Weights of a small GPT-style language model, trained from scratch on English Wikipedia.
Size: width 384, MLP 1536 tanh GELU, 26.6M parameters.
Each number is 500 + 40 x the weight over its row's rms, rounded and kept within 0 to 999. Layers, rows and columns count from 0. Numbers have three digits each. The size before them is the row's rms in percent of the matrix's.

# layer 4 MLP down (transposed), 1536x384, rms 0.0452, rows 346-486, columns 240-287
088:497510536455446523564552537496479496555556448488553467507510527493513448508550488527466502490459490474477509490453524465480453474482446529466478
111:491493526534592460432495500524404491551491528458443454485453498489487528450535558510511500494485519449462560545507508569492498491500468495464566
088:543464529458450539481492494547507499476496448486466507482499437556530473513525490556523437411486560518484511478569468517482514402489531484437492
124:491543533519527492390509522512504474477469424430553437470516561485505463412500474471558529442538457461571571439504576523479431520524439498527534
093:468454501532492469495524466511475535575485495454444538490453486504406499505493489519466482514495531501484489510499519579520506410520433478478493
112:504535527420505512508528603484511483474527503474438479462542517425505446469486462534422430429539504530504466504582450541551469496452457507431469
094:507503490572522497475518443517475461549461517446508476530474568454482482496529487561475497521541463569415491483476395542527518445478522528513513
075:505437461459463419410420485469472516473529506428527524550498566525454522528497443506500547479499550494495510501471472593529464535571460453525506
094:460452509510491517500467505515555482465454525517454491518507533448544511502499484473513571466512534455430569479471457432501536544524463450507498
096:600523559497475509481437450469549511524531522480544534457457452517513461502537476517515478544472494528534524455592548490542493504557492569492506
120:543485516502594446522591529519430459490555534503518563554508484490459527531523528490504540495519519513501499476571456493550510564466449503414497
095:505484469539544498522450580455495526441508465522549527471475495464489476558545501567542508514489551538558489480570482448539477500561475494441520
102:507511526479425521494488483484521498479458542530422451514500578443471565537491450471522526436489464487490489461550504487540497484548433511482581
090:567492432465443460423512528511533498481474478394537482451477495498580514498554432538513505418479444514484466453551559547533487507531480452501498
111:518507526478515516464483476558595472500513517470526542464560517503568415456470451458566544497404500542568488544585506461595445429561485514435531
090:488593505486530535453508498526556498472485529525504503528535446453488433528507539485484482495510547455557500490484494450472513509540542507550555
097:459448508458511522493489537553478485486560495532487461470538521451541495528500519439526501512507527454497518448528497451546485533469552553462472
113:531512499519542451552471537452461458431562490500520499438526449476504553569498469472508439516533532482490519465482508456535498541490435518493479
085:495556516472431560516528519486477526494520501485457512493550480460505442523499485531503517546565519530509494497435493494516561528532550517447509
102:426486531504547515462488502508519462509434478542520479453445434527508472463529528601500407497407462565467451468602578517487483472439501511482535
118:472523531526468562449540517531540492446634546530527517557471452496429473527565556506543566509559478505522478457580512514497449500499500498474516
107:517558555499482523503497521486422531519461415555438530451488547510484463483469497544483548496515486471471463520582469480493508493437425486452454
106:465524489564426508539530478541578542516573500436564548528512466519492493569502506515496494578557426557520524516497491487534528506483556454554566
108:487472494472475497493475530477522477531577510449562518476545518471488483475518463507464536436528465506514523549525479503520498478519435498512556
087:489513528525446540491407489519488477486446494491440533546506537478505501439543442537533488459508540460498502496477541497534438486444416442547456
112:467532495499507523461555482485499502440349477503486466481481487435453478484494549489455512518463594490514538422533570511457368484464482508497544
087:459451545472453532511538472546505474536492496465494394541562461505479466459493473547516538569539490487452477503490476506483514557502561494488467
094:480516515569545523573486419503418495538423452544446470531449470486502509498450523482449493510456536567470498479517547516527439491501460420492466
110:498501445507531457484444504491429512514484497492452499544535562475470464491510529477500518489489466530493511492606474510496518483478478560510531
118:477491527498463495505525488460456597455545490513484456565541538558530472464502523524564527569548518484503526542441464540536497529517516488507503
079:437529576573530504463467493463531479477500441471487505464469485518555489466489552458525490510541467473508480470436515549516455421507484543528501
097:539557552474502530448444530506509466534502486483482458625591504463553508528467419447524476476498459482492482547519478503508470531523459454537550
093:512568428510397506477489532496502567494512475498494567418496586487557438463453511499554474438479478461400521592492495460453511551502560540558565
095:541486509413393445427491480519526486568512464488493575509476490426484560469529492483475507453528503487426536511488509540480581557578531509546525
095:540487509493538488497516525547512493502486398450501471449478500443494533554481574493501547477525524552482570515413496543528536439575523504575454
122:483624451504519520416398577515522555417500539567444492497545558469523517598449506476509478504463503449479522532517491498534466512512528518523514
109:477463429496496518484416489473513482455512499548533545433550481587508481405501480458483517530448541469460501514498519455481435499518485549568477
127:526442500545472527540552512521519514513494489480467453489555465539523485453496568462520478563465490551418484378538529448536444483566454389515479
086:540433507446420458517500502407533479524490497506514580469500489458537453509547464528539518542524510561508447484545509426553476453512422499561465
125:468468506529528446471487534512501458520491564535511592512520468460518507486501510476534497553481536579489516491484525461514499497484517451511393
112:479514516561481534469496498443460438533406446478499495470475478459530537433517434533533472485552526467489560587458451471525475521432543480530471
087:568572466515451567533479484586525528490497535413516533487448511583491549512502480451554482481525477501513541551460472535529486536456512447544448
088:500449476533517554506507502572491461543506487493506549507461487585514504518488466463536538484412472466473497505457526517508536528507526479500491
093:511467542504557510478470580514462472556532534471504500495463487469537539487534571528552474507529475581449459468505445436569528530500481444474450
090:444509557443474468534524448521491503526504511430564499548570526486421466561492479459542476517489477480463466548498468601479501478465560526535524
090:528576530480467509500469505470506545462499485477485483538506513427537491509540463545531442517454504481506492426483460409548458536538522524486439
101:585479471496498555459436496557515453473450408471549486524424501486522558418540471528459399509447546483500492470515522455500468488556484493516443
129:502498543527486532477498520567490463464476484509498512588488474524513570478489440537410519535445512515476491475581509527546520456503462442444490
108:505541502460552489481568516606495506410471527501522578498543434508444527594532511489469554508464567462467541448505531453494556457446512485444569
092:499514451538509565530538498476499545502419538509471501489481564527457547560480455552549513471470473545508570529469469529493416462448559531436498
085:440581444542500477432539487489491492561427555442498543511467465539475521492497463493535488509525471457424434482530550589452450445525457501517467
099:487440492497522430511468468569523465538509413492514523440465511517543554491527499626483423553558487455507470547497463467492474566504576435506473
117:436506484505500564564379475500561443463451471491481447486487525505504479550489467446548468500542491426531493493493499471450477538534561514491513
120:587490484538511458480505541472556358506500505497553498552470495488528491537486438457505477487513511459491513385510529419497446541525488505476493
094:455539536493524523444489407522591546533579553545452451446528472513505521596505501486541502477499486419536529523516496451490476482536514488448518
105:451559476511527510443475515383453535452462579493530529467562490433423492508500478474488513454561470536508522471510500498578463532461513519475508
107:535492502530504418544549574508496488406492533512487429525536495461490569550521438532533584493464449479505489355507501558586488547561463531558530
100:459534533464498473457423530544527501534528492470585499506535516515472519481498615490443468460456611491511491526491448582493539426493503457538509
098:508474486527526485555428474428430522598415525442508431553404440447505521465523482442495454484470473497479510561470564579477460513524479456512473
091:563461554503471393526470498518411520363454523515545458521538541477450558561549481572470441514543427507452492431538510538438480497497540499507544
104:492517483491488554436533590500528516463469524500495547476525408434484534474487557478467514464483513513508480401527496512507488495500528500469557
113:548510456500587484508506522445624495498529460481517492469533472520494422546487443494493446492463512548554491477458503524465456496504484516559555
090:480491472501561492541465456530457503507568465484543481453471504503517527494523536554475536517520469505475496526549536488510452492465474516546454
096:442418555474527490501492509525519504523497493474649468464387541477470556534554426499504453457500510498454590551555471519526510472495492408447499
088:438539498477551518548544492473508486459451509514498516554493545466497489533462482388525465537439434571495458567483517472593513535492545450555578
102:457541495439459481507448553537487499447499507492496560548453526461479515490512494523474480538448505491475516458513498525525555497524460447473493
089:430530443572574421461430503578503464525540457450556559474471504562463500426536515510514510540408469581414446437493567445463520451511470533554501
107:497520528569573467534542548477504442524506535541534529496474488465542479473490434577411434514499494503484475521509590512548425523461560569537489
092:471434506513474487471552536488476543530466423506520515491501536533469440552485461537519523542495518507509452494593495483481467538434519570529468
087:478462511428553504462504541509526397460516495498495522466502564542448489533463578482500535440395543495474510478488487543535498483489498547475522
081:480508511615500564549488496571466482542387465450456475541552526426562480533476522483539452576528448588452415501458501542575483437593586422482492
111:471500471522480498476559540534541403434552510517499475500509423511560470548500461553526501503504497440554496504457523467492467422493498455415520
104:469615444434492524509510532501542580454487551511442517521646489474493533560483587466505513498519486436522503513475471558494517471506465578469592
110:550462531544369433498496447453519519512487536465481554510497422512469512459497536481569497514529561560528487587483547467528482547467489456558537
091:441485524496532527530508469517491470550550537490480467501367496483556479572547499522542522522547569452590537577471550500516528472499463551524526
105:541526483523468472531470525548545502458553530480497531486501507419580463481481529427463466552506549550429485474555515466498466540476398523473474
101:500467507491484420503538493459503441442457472504496455516573546489497450503481541494439517458509522486491506488523484476513486500466542495503490
108:564571506504477499419501451532476488433558521504488482499502527422558511525480534462458478550408481562517539469448486467458405463441495472506507
093:496517516501562491457563474513560557440508412498573507514415498589478534498514482607488582529489493504514499518575501434525440514602515531508528
107:532451521462464513522519474542464512446437548516433454480471496524563528511446516479566523487466504546526529566430521543507553525556577475531499
112:546502512505486512491473535566496519490505477466485475527518565519491558516530529472456496482528481494543569527457512435518474548525476505520462
126:509521557481433513517458464576459544542514507516486559531497485540461489563485557505537480503468485512499525489493467536469495508477464509525385
083:490535535531575401467440472474430509501447559459487452488473521457526553482526429494595495514536509466583502464514517519510453512560462516426558
103:515571526476393581481529469514521521578511597531456428544479485395514471470529492514447495459511510544478491540482511500475516483490501515465493
095:419452489465373466522461524541501491405540469518532500407560504523501474349524464524504513481553495424500468509477410569464535494525475475417487
125:425551519474535442468529560462528468437531484514454545509503511488511584538493477417496590497410509513518528522495485545501509513491525505546576
101:500471451493506471479521535520481442497524469459499500496485471509530501416498422515491503508474454563465532523423429445507493569499543469560474
080:425515475457477514494487516530490543477454468457467490443507504456565516555517436494506522527497511551481446585490501568549528509553510506529562
096:481487461474452562501524561537529556483527529483462518562529507504503465557494555526543474505422485484495476513468532495575531458469518478473444
085:508511491468511524483507536489545503546483513548496511594496493501546522522506551444504437510488561460502479443501493522496528516471509488451472
113:560503513549542556508438519501497437477518552491502447499472536496455432454465502562554481549509444498528511478501422469539339533499517469553474
112:529528490513397568571441537513445526591535480502473436496450525527540515489522467502503403473492520435564503541464499482511486456451476579463509
103:525509491471557490485501477496513452510496472498485516488455467492489537582487533449538533445527494524460583479466446572536494486516510521526571
099:452533504484485434513519522523517503497492535430541530514483553502497530479489533486522507547499512497459428482551474544501514482546453485494543
072:527520540509465512493550536476495401451494482502493514508476500490507498542426464524523495468513539556445478521587442539504515498516518425429515
102:493517466462508542505517515517522487498499475542522522445460498464506598502527463507448462411513472543491605497554531534514476475518485484525571
101:433549381451422559533475571465477584472479519433505521559499537563554447508468482489506484473530438448471491514467502563580471503502502500469541
091:490496453449533508488467458513496495451469457517464544449470493492475480468495454466511530593505513467488529459507491436460467515569503497520422
107:500512528465504486544543509479541465497586499493494453517530577542518549547522554450455484529422501422430506529455518501610605486509564479452505
102:413474579480525471491477404454453480505470529452458497538424441525489506511497492447435541555431483543472501444476487505488505511520552467500485
093:546511431528446493424519497429463538492488526483540490540579587536526487464459507477534443552518542503433479502453524517546493548487527449540516
110:489489491531517521451468556444514490547561528475503548526465518514508506513510495502470497545521484499450527509534552506545537497437480505513523
090:503475488506424427504497495481527522510493509553483415502468524496536496473519519565518501546511500457510433458487473535482526528479551486501444
112:522482487523552442499484525494442480559520531480543561495504624486491452485499457431534520503509586501560443515539549556475422472513486516448567
090:489481546496492494442481420510487524497430488482418483534503389545489490495472452536510509510454519506461536556428443470496510520514510438424500
095:583577478497567549434507475467559442520409425523524465582434452557444545427478529550532497508486448464507502482474595497483475505539485535531464
090:513548507590584562530524545521464425514497466475514475479480542489476470540522473536600561545565497429539485475597598453509504548512518457504486
081:544448493445447512493448469484528547607469508534508463509571468488466506440551497435543476431491524481521539488518452468487456520548464488525471
100:471447483589525507494517420483468465493495497491516496522384487582523475557514531498520446546535462500479502534422480500496504513543516487484515
097:497446500549447547496501514525506446511535507533508569566436423582566464500506549512496599427511518523480519459497545493541450489531564609526551
088:392482381527536444499560471443504559538568452494457492526402475529465497541497470463498463461529471504547469590487454419562463472481512479447527
099:499480510467485508524471498535523450500492471462494541489501476503517481468531515426503471442518472408484551410497532449466493499584440531563381
088:456505448559441472465471496445486451434475488477499512485514516474566463514514476527400546462530549531571523465514475496466586483511490464446507
096:500455533540481470493502504460491585477514498533480534526484566482503518525499479456534506492546473542460496486483525488520551531521479532497508
105:535493446486442549522512485549492484476430532524521543444594426499499511525491482519447479507465520452571514494496481504493537481468494529510472
107:500439510447462527515450426412550608495455479513466519546499581486462426495504484516594540516558549532518495514436550508473520490491517464478471
077:532469554462497475548497504468493489495483479487467494430575512512518467505537432431527423484547464471555498491472557540450491434521428516516499
089:400508476445514507464458450469560554484368584486484512483501507466508534530547467559528530467478530584469555482522395495471438477495446495497499
093:510509550545479459486561470514474489597525527491526490523517509485546443450506495501518487511508483534517486494436503458505454468503481468469549
090:476533527474522529455474540583428498564433503502537500539390537544500514380474512563447511516443520486472458480577386473467516476523580518469464
111:482458475550577546465577484469519475500484429569490562495515439483500457463499506533501504481455506510517510506550552536486484469499487547481542
097:418531427452430505505486425523508552462470539525476570498486492481549521548486474507498453484461532549478482572501437499481496439512547518532482
091:473545439491550484489483492547504440484466523452526628499432454535567499515525507511576465498529545515591485540503568523486498470540429502516519
102:541463518499543464458542532454566432547507509431520616460491461489513485537504537472506519515501495513485540448516516506510546469525529483475536
106:484468556474578446486528532550454477551465537461497533437437494516546560492490504472529539502487478516522491430473532506504550528481563455499507
076:486455504469594570513482383482452565570471484531488370516487473449493484493502448532500550537466522423501545512477434445428430547538452524511563
090:475509533545529466461489513561454482435509383465500468507494481549490474503495479499482580447526466549501491509533459539472459474527573436473521
096:429516474541502512520556537413446567502515579565446477512560479492450483471512436509429531485502495467513526496514529481475474544511521416506543
117:507504488547494483540521478402532453474503551487497528457485505502555542473478473489550513488516456480556532498490477496508415534568550543390472
099:490517426528513503613528458516566570516507428433520401535517552541483524551502487537552502512487548500486535434518529500466476504467469495515533
106:401550534469461484450501464408507485480529444463541543478493425506547441492453471497507487539481494561508490508480482513541557564495488509504447
102:552474497542477502486454437528513508493462466461563459484433491487557503517493506627595507518483448558473485547409496496520463519484423469495444
086:497582524488534508539449422490449446513532522480472365482423534489537561462502522503483401517466451550498491556529510547511556525541472536525467
135:481507500564548540480483459464541514533503521503532520503521514520559471503498539474497490485439502439487507523483449462484470451485454542487551
105:549500505572543507470500451423526491384454512472482457469526544456549471568514552537456487517508557469509595525463500429502473498558503488588483
104:538509512471457511486511511491501501493480442519569521528515458476551500545487550580470474522459587465486557444512522516550559494494519533441475
112:471565522492500543507482463505430490535525530472459514443548517524544426528524455469475508514566474485592566519488453541524534542519598474450552
099:489505524506567493495552515434477505519513554435443560475578484427523524498478467504538514558470519473511484402519582463477573515513492543419479
081:534551445511542451452497547485497569459481482481469574546544515493552541514531468485513475533467547502507599557523484604479486433512490494576524
095:562539510485522535467537466520501460516489549558499482481390482515478472481478435466531483475485509508484493519521510474465431476448470581458501
118:454500482423558465478557540441518484499455502524509544496499469490527510475464511526540520486450411550502537492481586516498456466463527477476486
# layer 4 MLP up, 1536x384, rms 0.0546, rows 347-487, columns 240-287
105:474485483481523462513524527563510557424509525483483485502571501505471541578538466531470472531477504480506472495558510469488608503500504447423486
091:522571541481565463526560523497477464396544539431508502515545476500535581496504432408477510460486431553536497435499446500570616533514528517477431
111:494349515439454442504562523497517470463561461500623472497561534507485501493551452475485436539437507446518463515493489488572438549492470494497452
097:527476518479475474464535484533583513567512497520480450484478505496424528486535495403470505457502465515479496533471577517551400539532512501498515
116:549515487484495452430560508496525567431470518496497518580527451514473501514520532412463475498465475458486452495467544570518571529486461544530500
096:485473517472479506520499537489457446456478469455543525538516484517504484555513469486524560536498436531460504499471543501464499539527491562528507
094:556475507458507463396480478513588506483504514498522507456454545452489584500523476412435481470480552448493542530512477495562504466485541453451486
095:566573493507493450478525425438520542468461525416445573447602503480435545531547515476519466514531484488464507488482500505464523502487483553417435
094:514535496522483439442564504523450537520478465427534500494537480509492499519513539498480455471527393521498518540475535487488632518513457594502504
108:551490488461525456504496481486475558473456476442552543457538545513510530518520532460477484575511486468563472456441543481466507530418503560545417
095:519547487484479500480492484516572507467524488476584408544529467553460522558496505503464526516509422533471529532464547514533488563478503493480503
090:490501499611524450489526499561479546511452424495548515577468489482476545492547500485470433494507458433438453542490551532473503492413524598509430
081:463476560542504495482509479471463487529532509549465469505498548431454550491535584523410446605542589458503500573473490501524505467427482481475466
107:536436505492511445507550526479466513527494462457542536501522546445490536509482528481463423480571518476486458444554474472441572482431509455497556
096:525493508455522419512518466500552447475544555481500548531574481483470527561529420465463479495431519514521488448459447451619555516547488470494544
094:502514508455425388437539517527469535482497576527541457556497533520453574508553423459472535485415503484485485527467487459459506530487502491450487
112:579514541492533437508479499529543494416547466472507417470594454507522546585517459496417483571541534502522526519447559459627493593465514493490556
087:534481490425498421480555470611579546545490488459459518476484434493491521565553503546506460469550521499424458464477523472492470497468553439476468
100:509469517385466516562587523496515500481481439456532558423575524488499501521497480461460523530444427532616497470413461431537515554525508547476500
108:576585560493573498513600515427475507484478467480494515525524456528486546544492514481497466538561468498463468523471564459473503486470498595533504
103:528427527527488489472674512486451501500452518492512520512562448498447568518541527487411559498539437424504506491530513500508543562432522518488492
098:566465518505511484487550472450456534490542431510519475462505524577462554574495486430507537500463541490464463547492495544541504486486466581488504
097:526425454474520502497515497464467589483459466535464503541525486484438605635562494457527458521545462546501433476476531448490506552484544478511486
097:512523446531471489481512567408514559352525460471501467498541579526508481516511517509474531539535462472545434493503499458525543460494540550558419
110:551436535503467502457547474541461606525530496456499564418454500506466540506509467500520494510571471551493504514497534436483539455453454569481498
092:478484524461520494494529469423533513559439525440436471486497466525459459435526512524484538574501422538450555508487509554470498561482559557461466
095:600430455526451477496534518495509437463543511471504516516450419463456478470488423502509471499414534460480503483488476500495527500493516598453531
107:512517567458539417468579584496529456504529490525522515522564464498511492594490475436517396494547458476500458541477489501503567587491492560440507
110:571485510489491528520468508545582546558538454514447495486458479555450530576513495528529441606526492520483459553466552548510473556475505475500503
089:510373531541459468479537526503550453456516585537547534472499504496452511505490520531468548525564505509542540478545566452537488526516555409464506
105:552449485468580475560543480497452463471453488461583555453493537520455507462478497464462408538475496413537473471510538509492508593503477518464509
100:545408534484498470503556511542459483491495541468476439496475559557457511530529505414490430524545457537505450511447561497546543546414472488477526
090:551436535480541523538503480497544525556557487500491501435532544479465521487500484481493493540555477456475525529517471419516524475461494538482443
094:583432478515426471456542530531472489485459420505528509558559471537525567531549461487490508503479453532505475534442582540504477507488459478520505
111:495462533455504467512553532468624427425527539551468480469542505495484527484526391476422495511480456490597483452494514464501570571456516484512513
105:543516559455424495452513468483470532515438447478522517588544534470441511553537461517514505500455512507488523514479489477508604525479560555535480
117:493522520535444500490524536549474499491574523566446508499504450502562489515499530517524490546490520488437521603547460449467492515471495494445542
081:477487464498577469451511504538532589526450504489505553474563473441427598547493531468523439486457522499441527524463541512485533497432479530440499
109:509443526492499447567458566476547502564436474545534533496528465471423477542475408534489539515554398464450487476497561494491479498450435462489504
105:544453538512536490511555521468561503487467532465575490479434506535496537562503519447477470535577432484525503514516509389495498470529525533565507
107:516479525456480464510485502468576498485533436553456531512516493508519535512514471524474495520464446463475551509503513454513524587497449470480464
099:476566528553468467436495511450525458548469519456506488559436519535520522543533476473549515467469450523485525553491478503499517479499495530500477
096:519489543483514443581476500496482507513478514498524534517475478569486586577462492467484533486455541531526462510431454465513512498488519500501429
090:488459551442507506460475531469457511517462402481516492501555469493544484546538544494549426512547502558522529474465456466516514551554535558414369
089:512422450475481415489475489529481524515556502440573506425510471443497474553554457547487469516519441453533509514494503428487526530545484506392529
095:514422525440409508537520570531516534455473495539500533486523438508480540457461541507489484506487505501486477519500507459494573443470474496485507
113:528558502471529456425487499523498534569481494489451513544543524508528579507527465493459473502489506540493438483526473477539482525500472494424499
102:496485479403546448495561510556534457556470494511542450477491548502460528565528530485538500614446389470494482531480539409525501645493519508495445
103:555543507532544523424466531530530553512480407491524515487523547470569503554500468556509487470478510472545543514501552420525593553586482510446445
086:471509526502489515415583557500506486484505506451515549516549507547471545526521510505492509495480477484559488541535518512528505442392542536459495
093:478493476545507516524512518526560445481468534434593461522461488557536540527515518524523467522543482495459476531447535428571476504477500451476534
104:524560569522488479464523484588441537484521490467579514561520459550506521598542475521421472546521460544479507590522480488531488494490479471473560
103:464565580399510534535458470563560509454469426486506503475517445488495516581474512472478505497505568532501473489488518471542481500437511485485480
098:549369518531486492433565527514481465493474532564467557407503561477375540497497502528532481557485536531486568540486468445546461495477518472505464
102:520441490518539507526500518525507517502516522482516557522519514536467451450519440450434557493443500472491463505513562513493510525532404493472555
102:524496514496493492518532539498483421433540451511503427521512441456483532560509512514481409520556514552547518576530557522498526438487472536489468
098:549495508440499472558601518549473480523473445409557507484509467530561500497509447488456508478512446536489465532515518524550547554506443488527449
093:468539530467537509492566516462615537402535573488457497506530576469405482462500473461483542544447527490474502472463455485524580529540543477498523
094:544513528560539450392481418495526480576499561515466443579509556474422551548527533532451463553491508520447594512517493545525509511481442508550491
099:545502416507492522512500521538508522491600431504513440534489547535550501517502458557514504516480521500466541523529566471523446504494491496448487
106:535522526501579473532545591477470389530579478516462491470516530540457483586495488464468530469459449526455503485516459529517544497503561418524457
094:559462480487506504544576507454508522498452487550470507515508481504510539533487526376449495513468528485514501485494555435516523489437516588495550
093:532482531519499462524500421511472477533470462431506499526529507469540505517492501538479455484502476527525457428480564512514492475474504568542500
089:524462507515476503541503499540432508462514444465581506515527519559510571501516531526498431455506460456482485435467564484461488504524423567494521
106:583481476547522499468485520566544511515502498551512457483455554543464517527500515519512415529435471535549495495420568527569440563418457551483469
101:520467552454508512470449538530552474487509545535487473572555520521557472559514497499514489483499488524450495576510524500540497542470482481514498
109:491472548447474506519526548520503505486476490451558456446541553493472521504500414509472517506465468516542503547429506441571476491501569533499435
095:473490528470535513508521521404612523508519508499461496519474446525452534477496489468512523546484461466521500550576537497517475528500529495511410
096:514511538542438423484568548469500484431581486465476499466536497459507523450509396526481485501525451561483500503465430487617545521474494502512471
092:487515487452551493498521489565497487522517520478431508512496452556431544542509510534438532484377440491502548514491547508497566461490484572436535
103:512463460493445504551563467509454549464478503441476572470494504509481551491509504492490518527479491563526534527471543480494505499454456518546415
097:566473534540439480451533490506451517548491399482602460467464453493486517550523562512492506434493492518468401599505572485539478509498519530499436
108:549495488487550469564502507497510462447495449420556487489561612476522536488524430498382496504400509485572453471448549491594525579515461471471434
092:506511555514484489456514511577510570515488535492479526519510493437443511536533546493521510438486525444481521418502564499445540531508561517512504
106:480462487469446497493482450547466471477550463507503454482456480493480528499488458493534456490474466532479456532427542520507550605513531531496469
108:595499574541503492536508500468585545593525448494513502478504484564421513477531428477533457485531505527474500539456536448543520497506462504511498
106:489457492469508467510477482567583475516518538483450494535440504538490469552477482482609559488479488572480524557456566475532512521496465426452501
085:558477530540474469611443464583439517490510466492404541530507544458520538508500484456437493507453482482502442432466476453476518515386447494483484
108:583460495448506475492532494518512571582465524540559485521451553502499531562512501546486505502525523481445458507551618510534501550465439495512486
113:532496515497457515524517601447498448465554456466506500484570585469494526505525456447438517476485447559518505487467496538498512531476482521460431
115:501404465509491461503591558497488521539446512518527535504494459518560483506522440479533541512508436510486475449440513544522522503425546478507536
095:488394456490456490490589535495516479551566457479573468471507502510469520522508533428518436510512409481463515491477580509529456540499542444467504
104:552493461497497477496489510511501424474470536510470445564483504432460479501496426554487474487525423495573491543551494449552525536482461526479478
100:504434514505508430436505518490498519497478523481541453541498463563470528463510473519521485551506443445451441508471570476506545550463481511474475
117:548440463505514426480510467519432531522471465475584484545489459528508536552527387525545441478530474512518460479467554509545518475496456513538429
095:556465490446453464559476512548477482496536508580558642419500464481482578519494523481509499456455548514493534504493452491555491517506427512505448
084:507560532470459471537494461546515517477536472418502522506507551435477499468532428459516511576422458516488479437436595466510502547573492519522459
103:555444452485463492469507529594497575516428498465460467536499523506444528478521539453463509496451493544482546502554546498505535513459538532472536
097:484503489430468433472462512567570384480592482487550524512515496407532481509556498560453511517431495488495482507447481519500501532496505553430495
105:506537514406482479482531510528469540547406474374522555530490476481469594577510505418434522483500444528478481510572474532516603541520419579412513
110:522448501513486442546447529509559544516471528528508476511503541516470514517510422508527479583504485517478490446478511440520485514494508466505494
101:526427516531561472490558470558486519556483476499464463495509506556472514515550492498620518543453489542502515537452559583501460480419510545482540
112:505483506421484433527526518501435505489502484495571492488458546548532557550492483514472448492537481498505472512499519470517531488438498465477476
079:474491528532425497456480501587500499472561489526416615509496443433513481542528496567508510511560481457542521492577522471528603480510540517482566
092:547475496568526475550499532444474525528509527502511475522517511550526469533495496461512519532501532471443455452452507498498538513532498543475416
100:581446508524502516473455478529496449546508420534516517478508534530524511514513520482536483431448423482461467473454496482489507503494482528450398
090:496524536544551486557492486513481570556478568432532444496509551531497506492464471535446457550532507495569522515491427501587481483478529494460521
110:522497547508481483537405516502514591511444531535497479501472512504503521569524487511555518521552490537527509463493550473456487575456529443533480
104:611503424493530467509576503569550530484490524544494481441504566500429518474505527559573472485492509499550479524488548491495476515426459515565529
101:569486543412419486430538544494511459497469525471466494492544526523486495579516488491507445537501509537419503518494470448492554542469494609454436
100:549540455501448488501466499499589591529487535498524533450507548461541511505515511523491463456502470465445556462535486476485504479485487523536486
106:574512505459518501485594516602457540451448498492489503559493522545516504495512472505485520487475520498506489482436509504537585521516475526466460
112:521473488431450457444558552566562541546473496517448471524516416569528484549519501485420529562573524488472428547549511483529467557459447539449507
097:541531458463493474470575512491512422485507524513588533487509573521486479528466506440484481448542492438517503507558494509540501480508502429558516
092:488490566504505480488490496536447588487532551458494564508546552549509518566495481517445524524454502522481478567485497496571479509463485514414456
098:516457507501504494465504507516486504494579499487537421449491459510544502501502474509401442579514484478470522471493475521538498526461511537429513
094:569479543457427480462484503606457474495511470522544460410498464492411561574514538532531481521496523486506416508454509504499517561447498501502484
109:533448486528505470539522516567453516504440468459543483487456501498479509515517503498477405518485454449498557527467554544502509510463425552507497
100:573499529504514456461476441475442561538453538501523475427473552503496507512508483546552469552520457540504516516475497436523532537461494463414401
094:471441541510486509433642498554500538439431497496478493496545514418421495485510468482523536495459447525511568466551499504481494582526499426526504
094:483510496480458471532529576564452477486493504540520562477568467433497543519516503456480476474492509553529506483497504453535531474464481495551534
100:501472450429499500497487462555444488491465510471542384520453468497481530533506443516439494532487420506421472527490522460485522541467540512412481
103:533491527434540423481489475467523513496498528453513460502583564506523516568533503434574505538512487533558464475401497427558454525521526546516463
106:550500569493522521511470442474506534528487515487447423533486504560491489545512515461422413582543509561420456466500585498532560518484524453523536
107:552445520450554493534529501586481518485448474484509512404451557467448498496549449444461470507524423522526500449417561520518540566430492475411522
090:525505645421531487536508471458507513595511506415469532562508496520469520481511460450473526443514486528513450503515468530534510545567479512475478
097:588472534474504504494560532485520466465544498471528445501551462558506568561510479440495519516520428521568362540501529440606550497524535434453483
101:542441496447543495474468481495485462495507493597527589523505537452534617555528475467438446516478514501456529501534527495521521565528441486447481
088:515484460426550529410507488499578508494479489475494468485524536437462529569515512399522505511535492556569545459530584468498563497521435549469527
097:508491502442400435556467544476505557451498540429535548454465541549506490498511409472467481593544420510442498508519502475499495558469504462519490
096:535481506462553464499445482446519480479530424510467529505531532436508540503452514465549479498489495507491482496533473486482509505498368516413462
093:525525479465549445480513522574436496512445534517571491498498508570450591530507431465440469531462363430460519497451533414494553574472592479388544
096:512550549505456513541520450569436583508442437524452473565458492530514503439488408511488507500523475498506507532480532453523481620497449546525511
106:516436510481425449449500462513484466510510459518565540485530526417469525534498508569469448470519530434463475502503475474501526519531520495479498
086:483523486553498511516478550482536435527540501415492582508470517517467498491482557540440425529476501445558446559472556493486562448474492506509496
093:522435500513480490474538524493457554489417507433515487446452470498470534534540480558549512506530440490502545572465482471462571504439556526430510
097:536531526512483431452499537529486424482450451440562454412490483485536545592504501473511477505490537528543497538373521463474516434436519474468479
109:486475529499488513453511578477493509517443524481536504582488440460456511482537456530485558521468491530462486451524571518479574512526422452508519
096:536441545453479429443504563527469497451484445558550492408570435519484470516487510480567504524512513449488476545517569457496538495472545503452491
097:602490434516551505497526481537523481543466501539474493433563556465444522497519526510483521449491502463547524548491504518459465433482480510488513
099:524401517435482493481507538446448421505508461569508439487558439496514520521531474439428470553443483508517449455492509488497464506485472530509445
096:570521486426516516470551504485535521487484465467533473576520466539525506580512494449431541489501434531515505513468612473456482528499499502503503
114:536440484482423478563535540467527511569481459538499522455472467510499524485465512476480479498452458521441505532482443466517501472448447617478497
106:528530506546474476496440536467428475542521504460540593406487484565444517467530452547476479465514495533468464510508566470512475492510541483530546
098:500499510500538524460495464529509522560430500426460476491513623474497512542507463497531540454454522513504511490503521494439504560411482556516489
107:601487506467499468493477478538477517509503464444536511495504515575515496489519504500437459439530427539554531621458518473451480482488485600474441
096:516533509499468463490493498552503541485480499412543512441493538463492532532531491541530463440520477495405554538532502487475498522538510477541479
093:517480602532483491443502541548544468546471514462516471442511585517504500509510487509470540509486414551441550490490538483517463520523531465499519
103:596523521503552520548510467539504467524504509494578460525512488481421548510533493488481434540506461497545470499526597435491487517485436479498446
112:522538451539485427507511497508589467534497462555524435452560463497457599485523486480434436460477455550501410459508520508474475484486488487498536
103:475464520520515429530544507497498514519513424495478445516451581482494517501549435491482469518535487508530494513495524521576469511527459483493422